config = dict(
    optimizer='soap_variant',
    decay_fraction=0.653,
    batch_tokens=65536,
)
Each number is 128 + 32 x the weight over its row's rms, rounded and kept within 0 to 255. Layers, rows and columns count from 0. Numbers have three digits each. The size before them is the row's rms in percent of the matrix's.

# layer 6 MLP up, 768x192, rms 0.203, rows 503-647, columns 0-95
102:055165098156170120093094113104105162102120116126146164176099129168149134107115077084116186153101118067184138136109155078095135124082125161109105136164094154169149164137136098099134151142122153146157106150168134162127114143131169111151101111074147100105096108090127102102187123159143169157
099:114135092122116176164074094132126109117108131084044101129121061191168130096109170075113083159108115084132138085110150031099152124126089110161129124121164110133052165124090123170127135094099094125137114175098158077087146126219143118131088127093098157122128133126129144122163079127082124087
092:195162170091137116133067111120146174140176121138110083117222176129194166105105094133150138189162124171061153135112120093142141156129103176081118141140130088153141122108136055050160176139091105142082110130192159149095123124124089118083154155123115136194127133193106045180150072163112170092
104:137105144144182101137109083114092140170144148127133115136131140105138143101152092148150048151111201083091130149125174127110140157140116153116168127159132184123211114135061113162161130169096175110100152113135067100119137078134097115118101172196133149133149086124071119094171164171114065060
114:110136125199157142138165096141126060078124187106121126127096135181125104103167107141133160093113113158161125093139122085104087105159155119122086112148159061117093144134137060100081139122098107115138143138167109180192067103110086089146095165128195092133157154095110161058119099160105104139
110:117115096141205167120131141182165201144181112148185190093136115113129126144072137125088164106126118142150142105131096086118127132145057151184121139119143146098160139138132094178102099117165159180099118128183147159100124148147126125075124160072165080119125123087126080091104100131075194139
109:148135079104185173111071063126156143121148209119075143147088124095117142105154142197126150153147127093150119132194134122094136127086126104142193108200147192126134134120147159089049146091182153087165115214113079106097147161130138189122110129093163170073111094104141080140049144123083073145
101:137108147143147094161168154070139133176089147099151130142103152105156116074100099122076120089145117120156067184144169168121095147209020120177132169177117204185103109171140159123144165102102191164130124130059140151082121157161107139139132135124105104160104123084078165147114090092148131078
108:085109098112113138145095142104174127108108196091121119113113103167146153107145161139113149118089133126136092086213174136096080125120067170128157156139163124148074176099123102083105122107148148101115168138141128150164147146112132118146113159164106167118104188102101155116206131164076170105
097:125082222103141047149125161073127086090099153100190130162079111169105135143138123141103083093162134130105092120118112124151144119116134130103165133171187107137098111117166106117157170121183150098074130112145148168122114185144139165146118134135192144105070159182142102081132107130105120115
099:116192068139110100100137118142058180158133095140132085101129133158150136120110159149140152172119092156098168132152129139119140125114121128118152116140158111077116139136101123122137126183105095082136177124093120086144125117112131170099117151117113069108107111107120122163078093112110091107
099:138088211109126163141158103126099119092146074130133106131083145100142106109130150109118128120173133186126068158142127197085119156096168103155100092152199127068140154167142106085091128148157137168092096089098054117091135169125107115157099167057165115080128179099120155156041077169155157079
100:133147096073084138159126092137119126137138176122049085133148132119142076138134137171047109157121090112172172094145136093144110132139150133137112160186175144163132073144119135125158178170172119098123160177124118122144173160212139111073070056128135142079130123039158100152146135098145084131
092:104150062143120089153109095084124155107152123179181073105068110145145116136093147121122151127123160115157122123137165141106083110131168114119075122146164140076127110079064141121113119116163111191082129159166087132136130149132072103145047087126088129125099172148092093116135128170088111088
106:139149093041120137143105123166159162212075138119143177122139113117097115117180182060144103118148110160115099090189145143105088167162153116138212128098098086132138077117078083098122128145127189121158079147080153175103170095061133094140066125129101127169147187119089132101135123096161102159
095:153050142153133095154194139154142160141077154114134159136127116145100145124091083070123159126137170127088120125137157126110157129092237123102049074142115149129191106112115141153131181099155097120125152168155118100072180091146189149128077062110149122138115131131069169125128083086097158171
096:128154112114114158133173123154098139070173128135107113093108152093126180040149151099112176179118155126130102132056115103125155128098140113113137153096161102133107094160187133117119109141119095170110065104179081080138087128119110149152129175116117058137125086151116134087105140185138093141
100:160173210119101075084101127160134136056134133139166122133092089094158119139099131188121174180140116173128135131120190105127167128155188158157125129102153114070107147105106131136133106122195174144100134182138110157155170145143084152130168183154155152039131150182103136128112112168100126183
101:130164097112131156095183126097078170112168112136108182115152177143087152127170146133120180182084109105207097127134148143122154123066088109149099130081119093148126128155176097102084151122066131079080101137115150151124090133131087124120115145101139150166113095139116089109136169127168114131
100:146094091147150150094078140129125162122180059120152150121160155134155079129078165138131163159171122173159155174167139124106128201165128168136149107114102136174130123094065165128109122198168161174160091146087125096111152127162120117122142110117128125141109093096090116075064161109149138115
102:147111120107125142095149147150103175189063163171139071075155133117160128113121146176161146203094068109133122152129146090155126173140130111130093148060125085070135185092151140142106136093128106099110114061163165204142149130137090164111165138103178184120147144177125150176131116096136145109
103:181203126147167100123131104105106096129145154129094113125134140089116118144119117082154157138112155145127108109176106082112111125157106140110102107087187141157171152177147123172104159167099128145100122141100164138172100181055101166178120168068109208061145120111161075106129109064113095113
095:089104130111117128138122130116175127113149144136139055166075173127124133121075090060139157144164157141141147117086091147167166119139145112162081116180173125090060146072087126173122124135151145163110109144120174179105098093135160151084095138134129095121152136118090146100109126214176102072
099:174153137069085146105077152150108126128152160165135151185147138136096101082173098156101142104132132154197048109147173096162114096130130136117115163122122088146115100173066156134156148123107101087171141144132122115119146123128137153171106115229137149125085151119177100109188125083144127115
094:141110134101120137174156136088115161147114134110130141121123084178164130141130111140075126103080142133162127068159121142173135120087140169141142158088152085097109177077130112125106152125159119126100168131145104146121111104180142172121149178106100151141165107128146206034061111087141102013
095:086145143105134100121072141091187129129132131100146134136112074109158104079058182096188107155118143103135128169125140097144049121091109125126194136139114140075129115091108068113148120127095095150096152158141096189131142133110135160170088147089095142106177131157098106140104131111211089093
098:073111141108136154108184135163109110115094177128116178131058086150069141126143141118150066152089122119157121143077106105123158184121114081147108089163140173103137123094120170119125138110191137088103110088076137146092115124163109176159142166134109121133098145172114138087119154153131178120
095:134156158136124119123085121108125103142151137191170122184175113121119149080090181160145152130101151181119133117153186119111134089182083150104106129067150119116126175131128104153132110140187150107141189139142145140143109106158190062153133126147151131087162084087138173127107117122102079089
091:076120134083160108108111111078122129087131099102093141090127145046175113133105167113118133150174162086126108146141130155128128106138168163132098109168157121136107131132098144077096095127132180125074078160143134117186182167125127121142216126191121101181164106144120140133152082135219117145
097:098054109125076161140154105155075152107113126121151077110121115145102117124191158127185088124093142128104091126110090133164198118167201162072076144122102158072097119146110159140117098145145135157147122195200164107064131136125094177128140104115144095153142161160196155129100102106067105141
102:182141153153123125125175126116088096104091176092106140142156138171097122169088129097054110142140147092205178088145138113093100114166161108084131113115117083161175159116143132157143130161135078078155165110099175112149159167108104076151132143157145163122130138111143125136059129149124187120
096:112185103104125138121101174168106152078089085113119121148179133108132112065115118132096090082138094142110120094102136149133158120164155120123099204118107133164120135095131118097135122060143142100162142126109108136164187163094120155176075066115116088135156118106089055090142148179083087168
094:079120113134189100094113164090145191102134131091135102104124102102153120114144127103105182107115074120105132123112138100138077172093150131178173210083161103121073198149105125101126073135143155159125100142156121102146068143116144118169120200113111132131124162165099098143138132170130138114
102:099124098156112135119074152118198187207139116136153157149136197166095110150122120093142147146098154151142155130125107084214123134141061102147113068078108104121214102126156103121156112147156126108134186124137087168170111081143130146170064096144112084158125143217116157121126131110134107115
100:122153135133105167127086150081160106078155150126143170149094116144152125145167095104150146114125118139130106105125158091151112123134121092135145166145166109126132053158170171098125167166155188112100129172110121142078141143101090166145119105193076149109104094150148084107095189181132098196
098:138102117140123157163100152170136114153100137105111157073161131180138161118135154065097163166126166085109129173165178104157151144095135193100165056147177162097078145177123084104115078126137171152059056154087111176116150138094133125174139139174126102070139128094140108143140075151090129115
099:085140147157137158085082105126078123115133090087116139135173112119170077136099094132088128189130116090157105126101156121117130146141140136052149099146173158191106060095131099125125135139111113062114157183127152207124185069105153138123150156165133087216174103140132135138156124107150171165
093:209114105098061150182101094098118101133151152188177141132119139085105171139119082083135155132154222135119122175141142124165126115151126127164163082150196136108168059136161144099097180101145132134111143164087102151144116145061089142171110162153130114151152142095110123102109147147130136100
102:125152139142146136102195091085104183192063100059125125113150126111094076121140106087149135112163169168133124115128107066143132154149077126101083091115111093158125096138126099116130102126111088166159095135185130131170167118169143110142103097148091169144166127051132128102144147159118121090
096:194132103191138114137109175112136109114143135153108145093039181127145174142107149121123140086141122154136088168124165120147125134161181164212153150092096192128084116185105120098123062148127121175168136095067083115078080113149174110106129143067144066123153126158087139139132093105119111176
102:148159069113078142152119128154107116121075158157146149064098105106132101128120130116158127068092116114183068111130149057108122144131165143145137073130169090142134042153122094091127138126117162113122140166123107118181095128119093160176118167123143175162115073136164056131135068079158193156
104:138116127163154124159124095111080066136147089119093070155101089116088131138134109068106148126119167166132102168097092122158120110168178140193132092161092173154123190139135161126160139151134084119086135137157140116161098092151154140159134137114163135075139160095100132159210081146107162173
105:192149112104123115101117133152140090182146106123153138124093110133186159099125096098157133102189208168132116151069162041194167079173158132122097151145153135144084095105137189116096174161167126070127134133163132149128153179158155186138129101142127169072083156155074163097069154142129117093
102:142095165216136137103130131109107155129164187071136093089090140141060076108135120123137074120118135118102108193103148117135106099141170130132084101162125104085208144079166125184130137151105172182103146171070128104094137122111178157162076112103102106162097157101121070181119090097110156162
098:150088121033110162118140161107112152157090155131103129143098140154140136130127143141074136164155133128163149155129160092128192131160103111177065142144061122075085133089130138121118171163084115125160156126167149081168115163102119111132124110081106128063124172169158075158050177168070087075
092:151074146144149133097079089123107080083149134177168120110132144055053123113146128083128127116116057105121090139119144058159167158101167122150181153096146169100114099131075165185142112190156126157115128133143068170134151118174144161091132170131061057176145131055051142146121112151178045128
100:144186180159111150079183092127200058117098100108128186170109134118136150120157156161095114132057109113198108123157148178113125181147135195121086131144123089163154141111108155140092124212156122164143104128105115082110178133084113109097144110161126163086125112129102121077158054119109138099
104:112126100086166183168147110111079099126136119103056193124076081181143181137071099146139120111139078102111156175162178169162131146125115150109142137139127137043101079163083097136100138133165047166114073136122139142152113187151075102096103092143103139129161106151175102070111149106117148124
100:100156144094143119071077098175159138118157156129098158158146140085160141177113141168129125115090117172066136126176114097101160102126172159132131116137182134189162094141156184117111178071109088095121174156204102086168065139103079113111122060126089154127130139137127095121108173137094163154
097:074117091165157167081123133161139172135142108098129151131134110172050156137140124132194193107126097102073106181106121155119173150136133120132115145172129131125167155128100112139145154128070164146196136145118139145155127138063162076133117038087121142117223139117127080151153132121103146109
107:140132092127181149127133121108138161114147121135136072128171126084135106159087072122129140113148149115100122156157121119108135123145201078098108114107154136093163126147142097088100163066121110054115134174050140134150138139094111172076150137103189129120187140112102128112111102149152095115
099:100124150144155094140166186124081101147116169083078108111134131156120130141162139133092172089138160154204161158173127113087183141138129110082095156094143255145215067134141118080163129091129194108145130113133083084167128130128085114147118119147145158099137122144109143107086132120107109122
100:079082147151161107143157165130084166144147120148109148149086129164118056123153098159137149153078126160145118139125164119122173147164168202144151170127067142136077101147162122120078089142147169149082152109148197095073134154140131137108100123113204152079111179131161150194171119096123069157
095:161141162129117098104022125099133108168133165105151195154114128137099153127081151128137189131128156058116116060088127108130134157140199157094159105133186152125126053173119084093209111175155095140128110113119134103168084157092153161164172195085177130191121150096134115055122124127180114094
108:170106180172105123103117119151162099110112176123104186097096137106147120139053160136093098087133082182137122159103158128189143159170123126165200149134094110161075135137159107128111101149134093099095096130076123151142145086092128132105148081113123164168161085150110102130140152184104222084
105:129155105125119138125179113150122083129100095132120108132078173097129145131178150131117106094146148107093131150180141165123110097129096120103098120142098096058174062145090195117088097083179124162118202135131120096131174127148063131161122182110202091075084119115139110106166137143154161116
097:099106142086098174128144156186107148115096150170089115124138177158131138134182104111145122132086172093128071131118158139138132068140125115160078133122122130164133176147134130134116127153120130088086199152096148132081128129119186136168114156088119128028152100095109073163134126154141139101
100:123076173133144172111155233149127141108122075128114249142168091168154092082133147097148132114101119181143102161083124100170104151060128183127137164134144091096133129108091141163098108175087148096130130085118121097148119145100113089106160100147134120063124169146170117140146095194180193163
100:128146094129174174160143166136099174104197120098097175148102123180110207072131155140139162124054120135173127063106123130143133078123173122120114159095138157162144057158148140118113124135165176115133133109066115148087119093102152109199068119155123105138117144192133149180146113140053132123
101:148092159149147152117153135101110184104140110134125067107106103140141100083156171151089129152153173135108145153051137137172143128099119125155063165169133126121135168110131110125184108091169143171107174139082146175091127140079100125175201136101124146121161119144144146128098154107057041077
100:145154131133130110122100138138098121140130189090123142128191136155167173055077107074103077089165092089140218171102096131196118104113147077087120156111119148096176162147104183084127077115045087087129107140186139138134107118111109159168153111137096118085085157091197115158146094132037133080
105:153145094150162133187143123102153145182163180102178120144142116128218151123112129196107118113108116098188100114146124122087162174127169105138148116119059151126135162157064106095115113167172123097109135056156087110094116164152158121131093149170150140077090120117114088125122101138151084156
105:134098140107161164133105095098137121127165131088098182185058113117183105154104129137134123161155121138196122165135124131049118154135144107071072114115120135184099141145079127118229173110145116124156161163191156156090085154052108099130099100137125185094095143126115090138131091199062099142
095:095084148143136148133117084127106098076145104110110076120139094104117137180052112117082120154119216175128116191144098099139171121117060143105141104089134185142188163105141090151119101122165167083127147137137141148158098106049155112144193132161145152113128166155117159181092120108144118140
111:163142143155139168178118110095125124117129142147120155154142098176155179079149135182145110119122146171176121128101160176135145123102112170095113129109102217180097103071073180155109047141111072091104124132140114045160167126138106195092134140149131171103142193114113111207161147137146141171
093:145159112146177075095096094104105158135148139187162129138150128129099091090103075108165132114095107172122108089136124187131145161082138115126148124108104139120129121133133190149146104154186112130098149129154113158060084123147128158188097161103152150079137162115147182150085139169143164100
090:206138052146096111134164135098127181159146131138157118160077151176121075120134181106131162094072168114123144136129201097152128058115156147154110101090170093141112094156155098052157151105138134127097118107122105093107169127128172154160109193126150081121082099120145148153065126165083095144
101:117119115177081166163090111121089172133083138114142100157143105184159061132064151110139123139141094148112151116156110140135176093144196153178129118131129116091117016136122131122133069164130106159104144110089106123171084120176106192107142117159161120134130088155134098125085173105119093116
095:083097072096146157140158078120089147073132169159064207177152113141163112130145141134091100092080079127144145140117088132074185126127149164100145082114180208070099087157100130082128189138136129104173154116108126144133133134167191116067106154129127191108077115117097121116148125180103144140
098:174126138132151143129203100136116117124138142108107060120096092120177145147108116123142112134117120135063121091141150122158154090101147118188114075170116154162092142099176141126152162130074081134089083099119095143108127093083136135122153092077113163139150083161093133138113117135125113071
094:123169185128158137110135101066149185153080096161049161142142204113169146170093125135168135099159099113108090194145116107111103139113141092134166092115120090115129116112143114087112106091117140103141152118166142136143167083080120144150116110099152119135114205149162158164186075141158124197
096:192085154146131092216132136151062091088104125158113130129154109127132142165112152146103097125154115149156144080105093145119194085092126136144101163095055136170113132142159160123101055155160130090134111122173151175110183181133114108095103107148169069115189134196126094120159123187140088093
106:179083153112142115152154128093091165162105107117106095194117112105116155141143196132080129090120140109109137115084115062118117078185150174138135079116168185085149119087108058088163105148142086066134127126133163125132137082141128190153148123121118161161137121158121150128098112130117154128
096:166110192154209156129173100099099133140069144140167108141165156182157064149129109081142215172120116065116130108105188074148117214089050116066104147134128145135106144184111164111111132139153081160153168171121073175104104097126109160100145098132171120091122091123141125105117165098089127114
102:192067084153154194125179129166127195121157114135071135165176162092148102136106195103064168129125123123166102146097085156122130119158083068165107122087116128149127129067120158181095123125100090105191155152136124089078111146138093081094216139141180139120132100141091090167098131095163149119
101:122128164139181109097110136133165090093167146079125148114091112163144147157097132091151116085150125149147144143095144131145174145154138229161217185133137136083098113176138160140155158101121087108169115171184089108195182150133138093164111092121089179094118126183076131187127131131125107147
101:095092123121180126077151152083056166136086144131119142112138136210152084130161106194181118102133128137157155086102171103140112120107105109132123136137175112129066112064115144094165072069149131154136126154119141128142086164138088171109179134112167145089120163145131114105143104061167173099
099:152097149165117166121144181159141208125148153151149184086142157166169161137161092107169143103067175107109125113101135109161135121069105131097142141107176160152088042090150129089161119089153178096121116159109099108161078106104131149095099145118050171126165127103081122094073127103147107082
095:172186155119169111105105170129105158142140115146049142109141170149151156166105103169143152124141111104113160103116133113176151123060112125147135105081111143148088138043095096055141125125116120184174146031101096148114145155144076178138108172060083155148149106112114143083062114099185137145
094:106124135157142122069126207148122162113140117148099112104115186154113127166075096110123157104154075057108173174133143110096100160152173113106123110099146161162182112093108178133129165142152145124080129174116102156123161150111167091175107156151131075100167122164152135092097159147140196109
103:068181086151187121176078161116105104087166085155076080135165092157160165113084102095082137097097139162104140156141153078106103146130170164151186109116119167186116139108149157145109073163141138120200144141110132148123081081122173116113071115165142119093149160118095169092116141116066107104
096:102179158093158131075155135121114134120181114103161153146073191163150168168160096182207087143096163165102156133164106107088128136114112175131101143130090138125069141193151144155095172128115154075118140108103101132103078117099072152145123157074095156091149082132131124132125113106132164085
090:137131058154148056089112108134111125158113131125082145162078160107078183153069115138128120082160148070089146113179102121115085160123192121139093086122134061165105096136149091123122090108095091153070192145072125114190078194142129127133125065114136112101166134127167138129114125129121134163
098:104156168124098151180060099173110164142112151160122151137121194076102063113120139150200134178100095137086123117129156118124130140124175147071154207094120125138138159123129118083088143095119128124080125131153105141110123094145112112071120054140180082143164125083097111094190109110092143112
101:148105126111141164163082159117137135135108156140142199093176120136107151103080089103129155116102074091201145139096142150111160115140141199137125138110169083113101125185148097045190093137110123176131093146155138113140155151143127168118191101129172101146162136144123147103104094074158084131
100:123103174127175122125116182137182071128113121175154150112097116135079083120135145128190120175130153120156069163150110135162118105163150122130164061114120117104054170146053134072113109173132161148139132173091058115148177104142124140146137136113056113129134128128103102123135170142130159117
098:109167079084086133161148150110145161104119076225167146103091132131165146104158107108093166065152120136140170121180132139134129133125125154095128096118154126120202105111110159118115114125164124152147093096163144151179131094125102186118114119160225083192154093134151200130163132088084137164
101:128101179118106083107143154148121185094108159080100086105136072097171114123185155144107164109125114123155134103131170165138100114149115108139184112175138127046076187073106076090169132104102118140106112144164082188134067147113082138048141136177117146129131101103134156122081133107129113111
102:104127104104227103135113075085109104136087096131130102174129108134166101130112183095130168061105115135111203171140109132206186163145129060095106096084164097141126071142176177123120175112064141125141118113121136149123096165063148160115227165127205126106169115113112138150126115130114142137
099:148083121172166128123146192118144158147095136165104118094176131098115083068137104105130130095097112130102097121179138115155154120130088131146122098105068182111114105145122079107112101100162132108089180124161112179104123132107065087115096120196115109153182111181108167097115157065159153123
105:133117124157101148164140102104096126135057128148146118139158165096134073201122154154146163174105156187163151123148093109112135077095160166128077183152092150162130072120134180142094087134110127185156180089087206176133145130093054174131126079154100131171138105119158164146134124101101152109
102:111123087137104167145133134159115129120219139158108122144200105125131090153135215146137135102129060139057111183151118112158141101098130116177137078113176156059160114089160167131099067124089113129166124159155141132095095133160100176131123075126161124076135129121105142157150111139135076118
094:121113136109101164101104119132075126085160104124103117085107180175098121136098145176088138132122086200083142083130101140142197092116133137140135074084125143095163093121167133091045136108165159140095147122104172201127101124132109143139116142155147106169143177135107084139122118134105153160
106:134142144087129135166128156075167130103091099090103138083139173109163126090129142141106186098086097112178113152188154099095153154105111134079143129130145146114046141072076104119112161119121168169101084131115083161124101094150143157142100146134152116132151120108112101125155111097149154086
086:157136165153158120169069087111157157119166125089159123135163104105125155206099142175098153157167095107062127133136073147106098138124125115125082121174158084188130102086124135138121102087064170148120119119121132126130147141147120134099121163139201132159127131169175165156151181174107119145
096:099128091136127158103128136063030112082182144114102114100162182168093153152158096148126132097122075128146065117115101205172100060131098133091142140190148136142121099136152125125147134083180093135053154107113118171106156182159177113130112095098108139176173060126123164091154087161112110146
105:103148131123118123117134138100109098093112165135102135127115112144165157148098124089158105139134144134178115115139076167086126119092164158066190113116186145114136193170095145068111175139154115100153124116139192123084140058139140105085100111092078166078114173163115143123171101156056117127
104:135131100146100160155077119064115121128148194111067159125116170179190131119138152149122102163117148134099130186147167100165141147060127134135175143119176131177148177137187063078111069185163196135112175111157177097126101108164107132108106143143182116163133143158134093090150157099062177125
101:111075154196103127131136140090118093131105174106108084112119128150119126099097130120127087190116142133112140119127201111141141143127157131144153163182117129111159184156118095056162141110103148120119114150134181125109163102141093106127143105106095094149139140165084131086161117127101116173
099:174098081132158142134143149139127078133138184114123095087089105105134140103132105174105073137078158110082125147133181148120169104096117195151141188133158147136099114125136164127126104064134112153089196165069147144079157127104133096159142112067129086138175065089112141119095108118143146093
093:116167127102188133111134174149133111107130085150072173105136103111157144127128131125108083156126133143188127114148133169103137144146157114185095103119197142082110135084176095055138128123132100145159144100151105200122088110117165175173113077184171100132144111108093138044097171165156170143
093:059047128127124114143128156093147144121084109081145111069117177109161166181145126195136119157153128115094118130137159141150091138108104078167140134142097165131138138068051186092052146138117117124147153121121097143131131150185133101164095142134151139150136108156133177197149099129117122109
091:103076065095160143121135142149098089090169148076090145095118124184151173119118112115139139073157097128082120138115124116113117128139116149109105097092074076148117137131204131131112095185152107141063163119167135101063095193142136142143164125133126084150150134197173100169100166154116140152
098:127171171076116073112146205107117148110126117121146146135148158099175134068156144133090088113152113111159091183183163077147180143120090146123087132103158138058095163164149150117145130169136147139158053106121148095148109128048183142148081170129108161113143131093186140126132143162113135106
096:137082048171120111091122083105158157186140144107160142218124172170139095134143115099146130096105102157129123149084122138140176140140146141081110101136115108146105047112071150144161133160091159130114135166100136097117175187168121098124104114132079145181128112099125115091140113135113105126
095:053110154132107155120184193114109176140120202098139153157114097130171150152127148136081110106165090109078129110138108075123152188123134125101146115160145136146140136140127090135080123169169176132144193126164111099084123172079146128143120067141085134149116084130186149140100117194112164140
102:134138101074153123138143154116065118143147140191138188120042123144170047111128150115056126131083081122164089178156124130063114177129085126135114135126127047149172151106124112129158200177127130153105164138179114106160171128121093135055180111134202117086107163135116063155105175114116108107
090:139089146091075168126125072094097107152140140016046166105150155127179155108104111161081119097123140117158054125157177128081123131163181119117166107108203101131092150186092157116160151132115185129118096135139184098168151184153154149185166123100112094138130143134148136116161139176104139117
096:070140130165150099146122106091147121138128173173148092115136152145110098119163155136129112088108065106102119146156144091132118122119133115057137110148120123104204120082136129085092103144137088175135157144136113145204128130113129032104118123065122170151143132180189083158105099160122155130
107:114153135123117170117109144205130167126105101225132117147154137118130065143116105173119110149141131148121080105139161135197155148107108134139179128061180142116163072098115153091117100123101080120054173103135151087133095124174123194113055035145095098124124121165114126149151102157097148148
088:137146136105069169131125172186105143117199122108115111164096136124125143076146117131124244151110128184133149147077167150175141106118109073055178152108087169101115181146154146145124186111143159111063146164163171099115085170153117144111168110135137151038152086137115176130149047107138148080
102:149098108087099146104095099141120150151131147131144166168065180193142187131068117121158055140116173082076120157132130129146155173144109144135116113127098185117126168167141148121104134158150107161089092142096182114071089109167092128123124125078099154114158099142123079192072144145154112111
108:136194116133198136143126117068100123139137101183127112100212090216127136136191119095131090132089135150157126185180134103149117119099099151152138085163165140143161097159150112119130141097131080112090156121108071108135095119144134186161146120146098109139106126142146149114121141163156068040
097:182139113140148124133149052118084108090078107146137164105099105070120098140125164120164124063178139208123111122182173106156055112148178106101134090103170165113138096112171127137160138136155162082130102135132119105130125091139100156149120111090156112156118139128063073070112102189182132037
103:108120121123139109079185127129121176109120131203046143180170085159126128140143112140127129145134165157131095173116139101130095116174126146160172155165095054113074124197158113091161090143116155116150112135144148072092177129122135105110152122115165126090149145070082162097161122110119135151
090:146053122144173105166108080168202129156139083134060186219105079107139133138154153092088144167096164108168142146075127155119159161147123123183132137180147112139109117092073116133151119095153094145123067142191131162067151187170125140104191160087128147141123151064172120125084111143120085197
094:117090079134163096115116126135150096148166167103080110103144118144063104160179136127123159175103181135125138150164085116134054090110145163093119084158130113135150146093113099135174170142156176145046169090137135159102109130130143115194111117155065131131128133144120090159088104137173095147
108:148166107113101085140149112098072111101119169120112174064117112066154135105138173137095112143177127119123132096143103093118113098142140112110111088139082099150136111140123159080159066153107097099156118153116191161128070109109180107129146108122177090145163074095090165168134156154098080157
098:143139112129145068153120155162072129110089150094103163086095184111142162092117165120155142146159160085123146156112148170113128051122147045089137119189122149155154137118130129111161167167125156107125105165145140140118151187108096160173133133118152128146056155065133121081140171145119082105
095:119109088104088057112150121143115127140133134155150120119086125098070051131128077091170189123115150128131126096086161136114138147195114103154080095098143180147078128090144165108087087113134148119126115109099150061185140103125192150136149115094145147188108114119091154178136216121099150173
096:064137124177138178090108115129089107121140134160159114156085075143088115136177140074157153121136145191147116086101162090139120130112102106135181153136152170133130064105164111173062184125152126107153174171080189153069141108114149125171070152161152130091171135095096157124107133120077124102
104:192120108099102126160143164126097021102107122116104186135092185086104072091149127090119170130124161083142144172074159119091092090082149126147129090148151088100107128099120111093168201159173149174152104158076134138114116093124099130117125153134090164160168159091160165099137130131121143135
096:106087162123147147129090145179111097155146169183146150155119115162108145132113044103233182141140186147158105129167170179167140114076121141142165123130078116120147107149098101112130128217128211190084138166129168111113128117157119136092112090135162147141122103105138134181159126079230069109
104:171105127132155168209147136097209123107077149125101150150079077116142137127194170069117103129133099201090140120101124094039101156084144120097127082088127130149141139130116120146101172124137116063176125075106105102174120086153140118108138157084110089200082119134180198160130150156126126123
100:148068110182162048187146077134151150098125141114123096121161172205118106124133123110125078156120110110130146168080116099145122129126167112129147102155142158118143135111130169131095115146116139148062162076116166141090145178200188109113166146070131112111116140146117104123098070123186132108
104:126069132170113161162113095121146097114107177103103142175087111171106145125096099117102158145108137146164110097093151126149213122082135135133156137108086104093175100159093143110114140100156082130141148157100156106183159124085142084146076184155135189153115095123127105150197113100103197089
100:081156106076105144078167101135147121075109128139095108119132124122109125161185104149069108142162099128109150110156163118200126164204144150114209135121126085089133110122147165061096075143146079091156099167104145089147089115140080161159142178109119158098149101177103153175108144185168123163
104:186098109113146120137097114139164152157148112151146071120101140154106121098109154148098069128126161166139137112153149121173165144095133058198152081137169149158115182119126101093112091089164159153088102138086131103081154211134123162162043145070138113148146140163106078181113185170143084113
100:107100126136179114089164132128129149122066091086156168134110132075151116117135066099131149111142098122157164097172134121103145089169141116162154162126134174133158167167116182154104083178105117138114096179142123110195139112129159136080119106177137163117106069064146135122108137171121110138
103:069098155125162121114160147077150157080148168132077138127063139084151154123115175130163158127084104164102095119082117157203158125114138103164159063067114111164114098096117126140079166193171105172065142143127116092119091112092142157112146109130163092153110118143109178180095103071129116107
098:163134140071108154102124091127108115130107200121119154135129110150056156115196152139135164114143085106136135114133138069154141147143142120116136135111122201084131120093114127138096116088078170112050167182106146108066153145165141152123130180150171110120174103074133121170101121149163112133
099:123096074129088108116089084150144147149145117159099093090141177160135111112102094127142105057133169109140095150126083190115107114112183159167127183205123179097148134132104096126121115131107132117154204149115160122174191083158190161079164155124117147082134068102134159113140141147166113097
104:166134135130132137100082095135125113150156107156090063172182097119159151140116089105102199140138126185152121113130131078144158122132195146137123112054076121163147152147132078064132167122178202099128182131132145117149198119091145084115129087101145097141120088128065120132137099187122119159
104:109174118170109137087121174100094082125106095111116159126192104111100099188120194137122141108125173133162140160130113100099165125142168121103180162052141116143123058115077183138133142094151193145161157119172087101117136125117154102133106135131106081221179125086151128131158130127147161158
099:074138136111143134141147203070161114167174131127163194166092179113123153155123155144161153103121146181149137150187141123142161154097091114098100116115142126165102100067129063131153149146137163057106148072189178082068093122127131108165150135084099116114158165146090172094134126151099106114
107:141090133076200174161120143138143123113138084093117133135095137032153136117107153137071062169097086146037129164092167158162100076111162086111116191111142141171084210088135113136131092168110122103120193161133147117185101151184117126141128131109074110165135118137125135101089154147116104141
105:116089129094084158149063135159123126128111118129114155125107159154168098056076162103113058118108124136103143146156179095151127199167135100102127175175143147085186081175146155133121153137141067105196192100167087134120097101143177153136136086112171088134113133101088125151119120103122110068
098:146104218092135114096118123096125099098156111112150134169122105147140130119079130131090108172128180114142112117130137128110107143178097100121126102105121106161117099117089161158106142117118116110112125117096090189175176151100118069125147115121098162130057094134204084121176113167043087193
100:150146175145127140108067066109123126106170120134141165116092111158168139133152082078136098120144117123149159158136164170084118092131154136137078098135135184133063067175115145114144083181139109128100092085121089096070072125125056142199125148123162191151103137120084098077133155221143134134
105:158106113181145149150081116088128144144131157189137137168147080134141094086100129135152123143119145164113152135085140152197105136125181140037086126101148108156124088144085099126155136158094075144134131106168153174110138123107146086106152146153136110196170106171144130162152201124095146195
103:191075147134180156107068182162185130170165131119113122116110113171145115167064061142130144123107216098098127142107125113081162121104130122159101074149091122157118073105131143171162117091161124172136133112127060111173149097095105124113149144174144102100103090127087087121128173112117111124
099:115133138169177156184114199101100168111079166169126086139125131160095132131081167156071083184112082110127100218146197082164146170134117131139166119180149104116117159158121148115131106094124129085121145054119147094079141144197070079107130166159097135152147135112164063168126186135097159107
097:166082085150058118128148171215123096152117127144075115137112123178097077101142118174128120103111164190047126106132175095138143144172139137096156187129131145161128140100145093140120099135158117137116126117122123125071110114107154180172130084042132182136174186162145112085136131104071162151
093:171129170120139106153192154119124146132144156070096147143144094155090142096158136103134168141165145148058180136033130178145194111088135119083123080141176163110061094130160170103125112159089163126118149121081060134148156097145128116094153112087138113079108103128185096090167181142153122101
102:165081173096133174113153140117109096151076192118161129078148136106093142170094112134117119141137156128192151127124170150130135109142162093092090134121138149135176072165160087124116148131150092115121110107165123120139139067093176169140130119076117107130167083140144164074096166147089120139